{"n_kv_head": 2, "vocab_size": 16384, "positions": "rope", "rope_fraction": 1.0, "attn_scale": 0.125, "extras": ["capped logits"], "init_std_qkv": 0.026, "lr_head": 0.0152, "decay_fraction": 0.373, "seq_len": 2048, "dataset": "wikipedia_en"}
Each number is 50 + 15 x the weight over its row's rms, rounded and kept within 0 to 99. Layers, rows and columns count from 0. The size before them is the row's rms in percent of the matrix's.

# up: layer 4 MLP up, 448x160, rms 0.341, rows 269-335, columns 32-63
# down: layer 4 MLP down (transposed), 448x160, rms 0.306, rows 269-335, columns 32-63
# gate: layer 4 MLP gate, 448x160, rms 0.334, rows 270-335, columns 32-63
up269 097:58 46 33 64 42 56 61 37 49 51 19 48 62 40 55 44 38 66 43 63 52 46 61 60 51 76 75 54 30 42 70 51
down269 100:45 56 62 24 63 39 57 59 66 32 65 42 54 37 60 55 67 34 37 56 55 57 35 41 73 38 24 41 60 47 44 38
gate270 108:56 43 75 46 44 59 52 42 44 38 68 53 37 29 53 44 45 59 77 34 54 20 15 65 38 58 20 26 65 42 61 66
up270 097:69 54 33 70 57 75 41 51 28 50 24 41 33 41 25 50 37 30 54 65 19 66 64 51 62 52 37 47 48 33 74 47
down270 085:49 47 84 52 72 58 52 70 78 41 39 35 55 64 65 43 55 44 74 34 47 34 25 62 41 68 50 33 45 52 39 39
gate271 103:72 44 72 71 26 71 30 52 65 57 70 45 16 53 32 50 54 51 36 47 62 49 15 54 61 53 58 71 33 32 41 35
up271 105:52 48 27 49 47 50 60 45 28 60 31 29 58 52 88 62 60 46 60 53 53 46 66 72 38 66 43 31 62 48 39 40
down271 092:60 65 93 68 46 52 18 59 68 59 54 51 38 42 04 41 31 55 49 47 45 60 36 66 63 50 50 83 48 42 61 54
gate272 092:63 48 39 57 59 41 59 52 67 35 32 25 27 34 09 45 78 71 61 57 33 18 69 51 93 50 46 52 73 39 40 73
up272 105:39 48 43 77 30 62 98 31 31 58 42 43 45 42 60 50 41 62 68 45 43 61 98 48 42 53 58 49 58 29 57 36
down272 100:34 50 60 32 51 33 24 51 40 37 59 35 53 63 48 38 66 55 45 70 45 39 16 37 38 62 47 46 65 78 45 40
gate273 095:33 45 53 38 61 38 60 44 61 52 45 64 38 68 59 55 57 23 39 75 40 41 54 40 16 52 53 59 45 48 43 64
up273 093:57 60 63 37 59 49 51 52 47 18 45 47 39 46 69 94 37 58 24 29 70 54 70 46 66 55 63 58 17 37 55 54
down273 100:41 16 48 36 41 47 24 59 33 76 39 31 71 50 64 37 41 51 69 58 27 32 46 63 73 61 41 45 77 71 56 55
gate274 094:26 45 63 60 42 42 55 44 33 58 44 34 40 41 19 52 53 78 61 49 53 26 48 62 63 86 71 21 56 32 28 63
up274 094:72 45 58 60 70 84 75 58 31 49 41 57 74 59 40 66 40 64 55 41 52 48 47 56 52 27 52 79 40 71 47 59
down274 100:30 47 69 52 28 29 27 37 47 64 52 37 48 31 57 16 57 41 65 59 47 55 28 46 62 95 67 51 60 51 47 36
gate275 103:65 47 37 65 49 54 48 43 93 55 58 49 49 34 41 30 66 63 26 33 33 47 61 58 67 43 64 57 44 54 47 87
up275 103:59 50 57 63 49 69 25 78 50 55 46 64 65 19 53 57 56 53 50 45 56 52 48 40 32 48 46 35 61 65 72 50
down275 108:34 68 87 60 43 44 65 41 46 59 55 63 45 63 46 66 51 56 54 45 51 27 04 61 68 90 64 81 38 55 69 50
gate276 106:40 70 68 45 49 29 41 44 54 62 37 44 29 88 71 45 53 20 85 42 37 36 64 61 61 25 43 34 58 58 31 47
up276 112:44 29 52 61 56 40 43 15 44 81 69 35 48 54 27 52 51 46 43 94 26 38 57 24 59 33 66 61 61 55 49 59
down276 100:60 99 60 45 50 61 61 45 54 49 60 35 48 64 61 55 55 63 63 56 37 35 58 57 33 71 48 43 32 79 52 58
gate277 101:63 70 46 59 49 69 47 37 45 48 55 51 51 51 62 78 48 48 45 31 59 66 30 16 69 58 58 31 53 72 53 38
up277 096:43 36 38 50 33 39 60 84 52 54 21 64 52 51 41 53 54 63 45 61 48 63 51 44 37 41 42 66 38 50 68 48
down277 105:53 51 46 37 49 54 40 25 32 47 46 46 43 57 61 52 34 28 72 34 61 57 72 40 49 45 37 29 68 36 48 51
gate278 121:48 65 47 54 80 69 55 62 61 73 42 50 45 79 53 73 67 64 33 56 44 49 85 41 19 54 39 61 55 52 39 28
up278 102:54 28 47 45 35 37 57 20 48 65 39 43 08 30 40 44 53 62 07 33 38 50 48 26 45 45 48 37 74 29 55 51
down278 105:34 62 55 61 67 80 27 51 32 59 38 46 76 60 70 77 48 40 67 58 66 49 76 70 33 68 57 50 34 78 48 33
gate279 093:39 64 78 44 73 48 66 34 68 56 41 61 41 60 54 51 63 40 58 73 21 67 56 50 57 38 82 41 43 42 51 52
up279 100:62 51 51 48 69 37 76 42 70 50 43 55 43 53 46 49 58 54 27 32 55 44 57 24 67 69 83 63 51 46 46 42
down279 099:56 54 49 69 27 39 27 44 27 52 56 52 54 55 62 57 56 52 46 34 79 53 38 46 47 23 24 42 64 42 45 54
gate280 103:50 81 96 64 43 40 59 32 58 72 52 17 29 41 51 46 67 47 22 34 43 53 40 88 68 52 50 51 44 37 49 50
up280 118:56 41 15 56 64 42 39 11 60 47 36 50 78 77 67 43 64 60 64 85 40 41 63 27 48 39 49 70 61 89 51 27
down280 124:48 38 34 51 41 66 22 80 40 54 36 69 52 42 52 49 48 44 61 50 68 53 48 60 42 41 37 35 47 21 45 44
gate281 095:24 69 32 27 37 39 43 43 44 44 63 22 33 68 47 72 35 61 59 69 19 58 71 54 41 76 06 47 47 25 32 64
up281 104:78 44 37 59 41 61 45 40 35 57 36 48 48 50 44 27 65 31 36 68 74 57 45 60 35 56 52 55 42 88 40 18
down281 106:48 70 64 44 62 33 15 44 52 56 43 63 38 57 47 37 32 76 62 27 37 80 40 29 59 72 44 48 34 28 58 52
gate282 084:48 56 42 47 62 59 48 81 64 52 34 44 35 45 51 33 36 33 69 85 54 49 59 61 34 48 69 39 52 84 27 56
up282 095:67 53 15 53 56 47 36 37 70 59 26 65 66 43 62 45 68 40 52 68 19 56 56 50 47 40 41 56 31 60 52 43
down282 085:49 64 70 45 45 48 69 66 37 55 48 23 45 52 42 59 63 47 60 22 86 53 56 46 58 47 44 43 46 37 56 39
gate283 101:28 53 40 25 50 30 63 58 47 79 67 36 54 27 43 53 44 45 69 41 49 74 73 80 55 57 53 55 59 45 56 93
up283 091:69 22 50 60 40 62 55 30 43 00 39 47 32 68 45 42 71 45 32 29 42 29 49 39 52 48 17 52 46 46 40 57
down283 082:66 56 54 34 61 33 70 56 40 45 67 39 75 10 54 39 30 52 74 45 61 66 65 56 52 56 49 42 47 27 49 66
gate284 087:77 71 40 66 44 49 66 36 63 31 43 35 64 56 62 63 32 50 61 56 69 42 53 36 58 27 58 36 72 23 66 58
up284 085:67 58 60 50 39 49 53 53 55 54 52 60 44 52 67 73 69 77 53 38 46 56 60 64 41 13 53 37 51 48 47 47
down284 101:64 56 38 63 38 27 24 35 38 25 38 54 53 34 52 32 42 48 39 73 57 16 65 73 74 42 69 41 37 65 46 29
gate285 101:26 42 69 38 56 43 71 54 64 32 43 65 35 78 47 43 60 38 44 58 71 52 32 62 50 63 68 51 53 65 40 45
up285 096:49 42 27 12 47 44 40 27 71 76 39 69 49 38 43 47 44 56 36 56 59 49 48 71 61 49 72 66 44 54 79 33
down285 108:52 37 54 53 69 37 64 62 35 42 37 38 67 71 51 37 67 25 38 76 49 26 63 43 39 36 65 68 45 53 18 27
gate286 095:42 49 67 46 57 47 64 83 37 62 29 11 49 50 50 58 32 35 33 40 17 61 68 30 46 58 52 42 37 68 71 51
up286 088:20 71 44 47 56 50 59 79 62 59 43 42 44 40 60 50 49 31 51 61 41 56 58 47 31 33 57 37 42 43 43 44
down286 102:55 62 34 55 27 53 36 18 49 58 77 96 58 61 38 65 45 57 24 53 55 74 51 66 58 35 57 64 49 34 27 57
gate287 110:50 70 89 65 63 63 53 68 28 70 52 33 50 76 39 70 29 56 43 16 57 49 55 39 51 55 49 57 45 36 44 46
up287 100:32 69 45 61 44 43 21 46 54 38 51 63 52 44 64 73 56 50 78 30 50 38 38 50 47 71 59 61 56 50 71 58
down287 104:49 63 73 58 54 51 61 59 61 35 34 60 66 51 13 15 71 66 62 42 51 70 60 34 71 39 58 51 36 52 44 37
gate288 097:70 60 33 64 67 62 44 62 45 90 66 41 31 75 44 59 56 64 37 50 42 49 54 38 46 28 58 56 49 60 66 72
up288 095:41 63 28 43 70 36 79 57 45 15 18 56 63 08 59 41 72 43 55 63 38 51 50 48 73 78 44 63 71 25 57 55
down288 093:59 60 55 51 57 56 34 52 11 86 64 53 22 64 73 65 58 47 46 48 48 57 65 26 30 28 53 49 36 58 71 65
gate289 110:63 48 47 51 46 49 51 94 46 77 76 36 29 47 39 56 45 40 58 57 35 62 52 36 70 64 59 54 48 31 44 70
up289 104:25 25 58 64 54 47 54 57 34 57 54 59 35 55 53 56 70 61 15 55 25 32 35 78 23 61 46 70 78 31 39 46
down289 093:69 66 52 34 56 50 49 16 61 27 31 53 48 41 47 35 45 50 66 70 66 72 33 54 68 27 48 45 36 72 53 39
gate290 102:43 51 47 54 67 38 45 66 51 58 59 69 36 38 55 24 30 28 77 63 68 45 58 52 11 23 57 55 27 45 67 54
up290 101:68 76 45 79 55 44 62 57 69 38 70 50 31 19 43 32 49 38 28 46 44 66 55 64 47 49 69 42 80 59 29 48
down290 099:50 47 63 31 76 63 52 42 30 70 45 57 63 62 84 56 30 52 70 77 73 31 39 38 32 55 37 79 62 41 74 56
gate291 094:72 76 41 52 61 51 69 36 45 59 47 32 38 63 52 64 37 36 54 64 57 72 50 29 14 56 66 75 52 64 31 61
up291 105:69 35 32 66 44 44 46 43 35 36 57 27 83 60 46 47 08 58 57 75 61 32 56 76 54 55 79 45 48 38 30 51
down291 111:37 20 49 60 54 88 68 54 57 38 33 49 29 41 70 54 76 46 48 61 37 51 69 46 33 72 65 40 56 56 53 37
gate292 091:61 60 34 35 57 57 61 64 61 58 46 59 26 14 50 25 73 59 73 56 39 59 60 37 54 39 42 45 54 52 47 48
up292 110:40 78 80 50 45 77 58 64 54 17 52 45 56 70 28 64 48 64 51 70 41 56 63 48 49 58 41 44 39 50 31 31
down292 095:42 24 28 58 60 48 51 43 67 81 57 61 52 29 53 46 47 40 56 27 38 49 30 58 52 45 55 62 65 28 69 62
gate293 106:64 62 64 63 62 40 42 38 35 56 32 15 63 88 57 26 64 52 56 46 32 62 88 32 26 42 51 54 43 51 44 39
up293 102:60 11 57 29 39 62 42 57 31 45 42 62 78 51 58 37 40 48 78 37 54 61 46 42 56 73 32 44 66 26 53 57
down293 110:59 66 36 67 46 51 46 48 29 51 49 51 43 73 44 50 46 31 39 61 74 37 51 83 39 24 53 65 48 67 69 45
gate294 091:24 60 53 51 52 58 41 63 60 56 37 20 40 61 46 43 35 32 65 44 41 42 34 49 69 54 37 56 60 54 47 69
up294 097:53 51 67 50 26 49 49 38 37 42 46 65 48 56 61 56 64 33 68 49 63 58 54 58 22 44 25 45 45 58 68 11
down294 096:41 49 29 57 97 44 64 56 49 62 78 42 57 63 38 38 46 09 29 59 27 23 31 27 55 71 49 27 56 53 50 50
gate295 104:50 62 50 67 61 42 47 47 29 46 32 48 35 49 32 48 20 59 31 25 65 51 51 64 71 44 39 39 64 31 32 56
up295 097:23 45 15 20 50 47 53 58 55 51 58 35 42 67 72 62 48 42 81 63 47 65 66 38 25 53 75 26 47 17 54 23
down295 110:74 92 43 49 73 54 38 54 61 56 26 79 52 54 64 21 59 48 31 14 60 58 47 62 44 32 60 50 50 61 60 38
gate296 101:68 46 63 49 55 49 30 63 50 44 62 56 65 92 20 50 26 24 48 29 44 54 54 49 55 58 78 46 53 49 50 81
up296 095:55 64 39 46 47 33 75 63 35 41 31 43 45 47 59 68 18 60 48 27 35 40 48 47 46 32 44 24 48 33 41 76
down296 098:56 37 46 63 46 63 44 37 35 16 68 43 30 39 47 38 76 56 47 52 59 87 62 46 24 69 49 54 50 42 46 14
gate297 101:66 49 51 40 39 46 36 74 69 57 38 63 28 61 25 53 54 58 48 41 28 53 61 26 24 72 29 38 30 52 41 55
up297 095:69 41 43 21 42 66 64 49 60 60 31 56 52 37 42 64 44 36 40 64 44 36 19 64 29 55 49 54 58 51 58 41
down297 104:65 68 49 69 42 39 27 54 26 32 60 27 27 64 39 55 74 73 53 41 53 40 67 45 29 52 43 50 40 54 71 76
gate298 095:15 55 54 12 55 31 69 41 47 39 69 21 47 43 64 28 64 64 67 63 39 27 52 62 90 59 37 51 50 45 48 43
up298 091:25 26 34 39 48 43 75 52 32 59 43 34 77 48 67 56 50 62 80 57 32 42 57 42 58 39 50 56 62 56 59 32
down298 087:75 58 69 64 66 40 34 55 61 54 46 54 31 59 20 77 53 33 27 58 70 59 50 59 17 30 72 58 33 49 32 66
gate299 098:50 75 53 25 44 43 58 07 55 23 44 51 42 41 39 41 38 68 35 48 38 51 62 62 39 57 38 25 56 34 42 23
up299 100:44 37 36 51 63 49 52 55 49 53 34 45 52 43 64 67 58 43 63 52 32 81 42 59 48 22 44 51 45 54 53 43
down299 102:42 56 64 45 27 44 64 58 50 65 41 86 44 41 57 39 76 61 54 34 82 47 84 30 49 62 60 56 36 59 39 39
gate300 103:29 50 59 31 33 58 58 44 53 75 55 42 37 49 60 42 54 49 56 83 76 56 63 51 69 42 63 41 45 52 44 72
up300 101:55 28 40 44 53 36 57 28 58 72 26 26 26 84 55 68 49 91 35 62 56 54 48 43 76 50 51 44 46 46 45 41
down300 105:43 40 29 33 59 68 47 65 61 41 68 56 91 49 64 35 76 38 52 70 51 61 69 59 59 33 70 53 46 30 45 86
gate301 097:56 58 65 31 76 55 36 59 78 53 74 22 38 52 57 55 45 69 23 33 53 66 43 40 67 70 56 81 73 49 38 35
up301 093:36 42 68 70 42 39 34 61 67 60 53 45 50 44 43 37 37 38 28 71 38 30 38 39 59 40 50 19 39 50 81 30
down301 105:72 55 48 23 32 49 55 50 48 59 38 33 70 43 52 50 45 50 51 42 43 33 34 66 33 28 33 84 58 59 66 55
gate302 085:45 56 37 21 50 55 51 45 45 65 20 68 40 44 35 71 71 69 54 68 28 29 33 32 51 23 48 55 45 63 53 62
up302 090:69 67 43 30 51 60 43 72 57 49 53 28 40 51 38 74 45 57 39 57 21 50 57 62 56 25 60 37 33 54 49 45
down302 097:49 71 83 12 41 78 62 58 58 48 25 52 54 53 74 35 46 46 57 42 61 57 40 46 59 51 55 48 58 62 47 33
gate303 095:60 51 44 30 28 36 58 58 77 47 63 71 62 38 46 21 41 41 68 63 41 51 66 19 65 52 61 76 47 55 31 66
up303 105:24 47 65 41 76 41 76 64 68 36 34 59 23 51 38 70 23 46 79 56 51 28 28 50 44 44 39 59 55 38 63 70
down303 103:49 39 51 30 34 54 29 56 45 68 36 65 70 53 65 23 55 46 38 27 70 67 48 30 52 50 52 42 21 63 50 52
gate304 098:24 41 67 33 49 54 46 83 18 55 59 17 36 44 18 57 38 14 29 57 46 35 71 70 42 64 49 46 25 26 36 59
up304 099:45 24 47 55 47 75 50 63 37 38 24 49 35 31 49 69 09 44 59 33 35 49 44 64 47 64 49 44 65 32 34 40
down304 107:60 46 37 36 49 26 51 38 39 63 81 29 27 66 52 46 71 44 56 39 46 14 53 43 65 53 28 58 34 54 65 39
gate305 117:59 70 33 67 38 67 39 55 31 53 62 25 49 33 66 82 66 59 23 21 75 71 33 57 41 44 50 34 70 42 36 36
up305 109:67 38 53 30 51 29 64 80 43 26 61 71 28 43 51 75 75 44 13 38 45 43 44 41 23 40 41 21 40 46 54 35
down305 089:28 44 49 52 13 42 37 31 26 47 40 16 50 60 41 31 55 40 43 38 35 50 64 34 43 40 38 56 73 60 58 56
gate306 095:48 38 32 52 47 37 55 71 23 46 33 48 19 60 61 73 70 52 30 54 52 34 38 42 57 55 51 56 51 75 66 77
up306 096:37 52 67 41 63 66 87 33 49 59 46 32 48 28 50 66 58 50 71 54 59 55 56 29 38 45 35 39 47 43 62 62
down306 094:62 44 32 58 43 60 21 61 50 53 64 58 42 56 40 36 39 70 60 63 41 54 82 78 66 41 59 66 61 59 52 45
gate307 094:53 48 55 41 55 50 40 31 78 49 63 46 45 71 57 52 35 47 75 29 63 40 40 59 37 55 45 39 34 70 35 47
up307 098:37 63 44 43 56 46 33 58 49 39 69 34 45 99 51 54 13 37 72 67 39 60 36 31 73 43 45 39 26 59 54 56
down307 099:71 43 26 37 39 59 48 59 50 63 39 30 35 09 56 51 77 60 44 36 56 33 84 51 35 36 68 71 36 30 31 68
gate308 103:32 52 41 41 64 63 70 40 59 46 24 56 62 51 63 60 28 40 62 43 56 65 89 49 71 72 40 53 91 29 46 56
up308 097:50 33 32 53 50 30 46 43 51 64 18 69 48 44 40 40 66 74 23 53 40 10 33 51 23 21 65 49 33 92 68 61
down308 099:40 64 42 49 72 56 61 54 36 51 63 54 55 66 65 68 29 40 51 15 64 60 51 42 68 86 45 40 74 10 40 28
gate309 098:45 79 54 36 49 38 67 56 62 63 51 26 50 44 55 44 44 20 75 75 54 34 47 48 39 55 62 68 45 46 59 53
up309 097:12 22 42 57 64 51 55 38 51 90 45 25 40 56 32 49 37 48 48 36 43 70 50 31 35 39 77 56 40 49 48 46
down309 109:86 49 69 29 53 54 43 43 33 38 57 56 39 54 09 60 30 65 43 70 46 48 37 76 49 79 61 69 47 76 51 37
gate310 116:40 72 51 48 43 49 37 74 49 72 57 47 67 51 39 88 58 49 46 46 64 54 50 53 50 74 69 52 59 46 44 78
up310 100:38 56 46 38 34 61 37 53 44 82 64 48 80 43 50 60 47 49 53 49 68 57 43 43 66 64 71 46 72 54 40 61
down310 079:29 29 50 29 19 41 60 40 64 36 46 58 40 49 36 49 61 47 55 35 54 48 43 46 57 53 65 55 57 52 42 58
gate311 090:67 86 69 58 51 43 65 64 57 27 61 44 53 59 54 51 33 45 39 52 30 32 51 46 52 54 29 31 57 36 40 38
up311 099:41 38 51 59 41 57 30 57 33 74 46 46 21 51 67 52 27 46 67 08 46 60 43 53 35 57 58 36 50 52 87 58
down311 091:38 66 42 13 42 30 79 38 61 32 77 47 71 58 56 66 85 64 28 68 66 50 49 66 69 51 35 62 50 69 34 51
gate312 087:71 44 47 49 54 51 82 73 46 39 85 66 53 48 38 57 36 42 43 49 32 58 33 74 49 35 36 46 60 34 38 72
up312 087:64 49 58 40 65 35 41 47 51 69 25 32 57 54 70 14 44 48 71 58 53 27 76 42 66 56 66 27 57 45 60 43
down312 093:38 40 36 80 60 44 59 52 49 60 47 36 54 58 42 55 22 27 35 53 62 46 61 60 32 46 35 45 64 51 34 53
gate313 099:22 88 52 90 71 66 40 54 69 66 29 58 37 59 33 46 45 29 15 41 49 44 53 30 61 59 43 45 52 35 41 67
up313 100:46 42 47 67 40 62 32 51 60 67 51 43 30 27 40 66 43 47 28 52 43 40 37 46 45 75 50 77 57 30 55 47
down313 094:50 64 66 45 46 60 53 39 44 03 43 38 65 61 55 49 53 62 74 77 45 61 66 35 46 44 42 08 55 40 36 56
gate314 106:17 56 36 41 68 11 33 82 65 35 20 50 50 58 38 56 52 51 67 52 53 56 33 30 23 50 34 53 55 34 27 33
up314 092:32 68 54 62 30 49 62 36 62 41 49 26 63 53 38 63 41 38 59 49 46 30 88 22 64 52 54 54 72 37 44 41
down314 092:84 47 51 40 39 59 62 54 65 51 49 36 69 95 67 43 17 49 31 49 58 39 41 54 75 49 59 32 25 41 60 35
gate315 104:50 33 68 58 51 25 35 74 57 46 42 30 42 51 51 41 51 35 41 42 50 52 44 72 57 63 53 45 47 59 63 58
up315 094:41 37 56 79 45 68 53 48 44 34 56 27 44 64 46 61 63 43 36 33 68 77 49 52 75 70 70 43 45 38 59 47
down315 102:63 47 25 38 46 23 66 42 49 46 55 57 80 32 62 41 70 57 48 64 33 26 48 42 29 17 43 65 64 47 28 42
gate316 099:42 46 55 51 43 78 43 42 38 39 52 67 68 56 41 55 37 46 29 37 34 66 23 63 55 49 16 57 56 59 46 63
up316 100:30 73 57 25 40 77 80 44 48 54 55 37 56 44 37 56 45 66 49 71 32 28 52 43 63 23 56 43 23 47 74 23
down316 103:47 24 32 63 86 18 36 49 65 35 65 46 57 70 57 77 87 54 47 47 24 76 59 61 62 41 55 34 87 55 41 56
gate317 105:76 49 36 23 22 83 34 34 63 33 69 49 40 75 48 66 43 67 51 64 55 63 44 38 57 15 47 59 60 66 35 46
up317 109:45 17 60 78 27 45 33 45 52 59 92 47 34 54 24 44 42 67 47 57 59 48 62 52 59 33 53 56 67 51 41 48
down317 115:40 49 57 51 47 43 49 45 60 34 45 53 63 50 66 55 54 48 57 32 46 61 22 60 59 41 25 37 22 58 53 47
gate318 106:47 72 39 46 32 43 50 77 59 72 57 52 40 22 39 59 78 49 30 32 53 59 40 41 49 47 40 47 66 51 49 57
up318 101:53 70 34 55 64 68 61 42 47 45 53 74 39 63 36 73 39 67 61 54 43 38 13 77 80 87 31 30 75 55 78 41
down318 111:40 43 69 64 44 66 47 72 41 65 13 56 66 68 43 21 56 72 16 58 49 73 41 43 44 39 60 71 22 56 74 49
gate319 100:61 71 21 25 23 41 42 47 49 55 44 48 38 29 56 51 51 71 59 51 74 42 70 62 36 46 27 35 29 41 33 74
up319 097:41 32 26 84 46 62 46 45 59 55 59 64 51 78 30 48 73 39 66 53 74 51 38 45 46 51 59 52 47 66 50 61
down319 107:54 25 57 32 58 54 54 47 65 55 61 36 61 26 64 46 13 58 73 48 57 45 61 63 43 44 53 53 51 35 36 53
gate320 095:59 40 21 84 62 55 23 73 46 66 49 50 32 47 41 47 49 42 54 44 55 44 36 51 68 36 21 27 58 58 32 44
up320 091:28 49 58 46 52 47 33 55 52 44 54 30 31 64 58 42 37 64 75 51 67 04 45 48 30 54 72 43 71 29 33 42
down320 096:49 60 43 55 59 48 56 36 44 48 67 74 99 36 63 35 43 32 56 54 50 80 82 40 41 39 67 56 18 53 59 49
gate321 112:62 38 39 57 31 58 35 49 55 57 12 32 62 36 40 66 54 48 60 42 56 20 61 52 61 57 65 33 46 53 42 64
up321 112:37 42 77 29 31 58 42 51 61 42 30 43 54 35 49 28 63 24 85 76 60 69 71 69 86 15 50 31 68 26 43 43
down321 119:47 54 44 36 53 56 61 37 46 33 57 61 46 29 62 18 59 63 50 39 85 37 45 57 63 77 08 59 68 48 44 32
gate322 099:48 56 56 54 41 84 52 40 69 71 80 38 55 34 58 49 26 51 51 47 42 52 30 27 74 80 43 25 54 37 49 65
up322 093:59 57 70 65 46 46 51 60 55 55 51 71 69 73 56 34 54 53 55 53 40 42 44 63 41 43 53 56 42 38 54 32
down322 102:21 41 39 42 58 43 57 62 68 47 69 49 39 47 37 60 43 49 68 24 64 72 57 24 67 69 52 39 49 63 68 57
gate323 098:78 50 54 31 36 56 13 51 38 29 31 70 33 44 30 56 50 50 19 38 55 50 55 44 56 40 40 22 52 40 46 34
up323 100:64 40 73 75 62 45 46 35 59 45 63 50 50 43 53 58 36 45 27 67 48 55 26 73 36 38 44 43 51 52 55 50
down323 106:34 50 42 48 48 39 57 56 54 66 49 50 67 63 50 60 22 23 71 62 47 48 54 33 36 50 65 54 29 49 45 66
gate324 100:49 45 36 33 33 69 41 78 48 20 52 49 49 51 16 40 70 80 70 29 69 55 46 59 27 78 27 09 53 55 51 58
up324 096:57 47 58 55 63 72 31 26 50 32 40 41 68 32 31 75 62 68 54 86 60 69 54 79 44 55 35 40 39 72 25 35
down324 096:26 53 59 62 57 40 74 54 59 69 87 56 43 66 68 25 39 15 44 33 26 31 39 37 61 50 57 61 69 50 69 51
gate325 113:77 71 49 36 72 56 53 55 70 44 51 44 36 53 54 67 69 68 40 68 45 38 32 65 69 64 24 64 62 54 37 50
up325 106:37 24 45 51 47 54 37 46 31 53 74 50 43 42 35 39 47 46 34 42 48 58 62 44 34 19 78 27 46 57 50 36
down325 081:85 75 43 44 63 46 63 30 55 38 36 44 32 48 67 51 75 59 62 40 65 33 37 61 64 55 18 53 56 54 44 50
gate326 098:73 52 29 73 44 71 53 60 68 43 67 50 53 55 57 45 49 40 44 60 49 40 59 59 57 48 72 50 54 37 39 20
up326 102:49 54 74 56 38 15 39 48 50 58 51 27 50 40 31 42 30 38 59 59 54 79 51 49 75 23 75 73 52 52 48 47
down326 100:43 22 53 55 49 81 34 71 80 69 45 60 43 73 45 72 56 56 56 42 45 74 80 27 31 75 22 70 52 49 42 48
gate327 093:50 35 56 38 52 51 46 26 48 47 73 59 22 20 60 37 44 71 23 54 34 28 56 55 49 52 50 45 71 89 66 52
up327 095:46 57 46 82 68 69 43 43 65 44 69 72 42 64 27 22 56 57 55 48 44 72 45 47 63 43 48 57 47 58 24 35
down327 095:58 31 41 51 47 63 37 25 44 45 48 55 65 26 64 55 72 53 65 45 60 34 20 53 22 38 63 34 50 67 57 46
gate328 088:74 42 61 54 68 28 40 72 30 69 26 38 42 35 47 31 53 53 71 57 55 60 33 44 48 59 42 58 36 39 31 85
up328 087:25 61 47 49 29 47 64 34 52 51 71 49 46 67 60 71 37 44 10 57 49 43 66 61 60 22 65 45 61 50 48 65
down328 100:68 21 46 51 43 61 48 58 79 50 39 66 34 58 19 45 58 49 37 57 30 29 18 34 37 53 37 61 26 50 65 57
gate329 089:63 44 61 38 33 47 60 52 62 42 42 44 31 51 41 34 52 51 22 68 34 51 38 58 43 36 43 76 52 55 49 16
up329 086:52 59 24 56 50 69 37 42 47 68 37 53 71 23 43 27 71 30 49 62 71 63 58 41 34 60 49 21 30 57 83 50
down329 103:32 57 64 45 61 45 40 47 76 60 68 69 44 42 44 58 40 18 63 79 23 29 53 66 47 59 40 81 45 56 44 23
gate330 100:33 60 66 18 30 62 53 55 54 27 75 74 29 38 48 49 39 89 63 33 42 59 39 43 24 35 63 43 38 22 42 43
up330 096:74 60 53 72 53 51 36 74 48 88 63 64 30 51 42 80 34 44 46 48 21 64 61 57 48 46 71 32 25 69 60 40
down330 096:28 31 49 46 59 60 58 36 61 14 36 49 53 57 58 25 52 51 33 49 68 40 43 40 46 61 39 48 50 15 29 57
gate331 091:04 47 38 49 61 85 40 45 44 54 40 37 33 49 55 30 47 70 37 50 80 53 42 24 72 40 85 68 60 51 65 47
up331 092:48 60 51 60 63 60 34 64 36 53 47 64 90 70 89 68 30 44 50 58 64 38 27 69 63 58 39 35 55 56 28 48
down331 109:36 34 68 27 62 36 80 35 50 66 40 34 56 56 23 69 44 49 32 40 53 73 37 16 34 69 85 36 45 67 57 42
gate332 104:41 68 50 67 76 39 72 61 71 48 49 51 49 46 51 46 55 60 30 48 36 62 41 61 44 40 54 48 51 33 33 60
up332 108:34 48 47 37 22 61 96 33 51 57 65 51 51 41 35 23 63 46 53 59 62 52 38 72 84 35 32 71 63 38 35 28
down332 075:59 67 57 42 64 62 20 60 55 43 49 40 66 53 72 77 50 45 27 54 70 57 49 23 28 59 63 53 34 73 66 45
gate333 094:27 41 40 62 50 29 63 39 51 49 48 52 62 50 37 53 43 29 43 36 26 48 48 49 38 61 27 63 49 49 54 58
up333 092:76 66 41 56 60 53 27 63 61 12 42 43 70 14 61 53 52 47 48 49 64 62 50 43 32 34 54 55 39 41 59 15
down333 102:53 55 19 61 54 67 52 38 28 58 30 47 53 79 29 34 31 35 54 64 32 74 50 50 54 53 52 53 56 57 57 58
gate334 095:21 59 74 44 47 37 60 71 40 46 40 49 40 48 47 49 68 80 25 59 70 48 58 38 48 40 48 82 49 60 56 46
up334 128:35 57 19 47 20 61 55 63 51 36 41 77 45 44 52 40 61 60 38 61 66 50 62 39 56 53 75 71 31 56 73 34
down334 093:69 59 71 36 78 38 32 42 49 66 56 18 41 54 44 37 41 34 66 41 26 34 43 71 40 43 36 16 48 46 21 50
gate335 087:78 48 57 47 56 60 36 75 58 75 48 30 40 75 57 46 55 53 48 35 58 41 54 58 59 63 51 65 58 40 87 46
up335 094:20 57 53 44 37 60 84 39 65 20 61 40 38 45 51 39 51 63 58 62 36 67 66 28 50 43 30 55 60 61 40 69
down335 095:85 35 46 64 71 44 33 66 23 72 30 57 66 49 39 74 46 34 63 53 55 29 38 70 59 51 41 40 48 41 76 37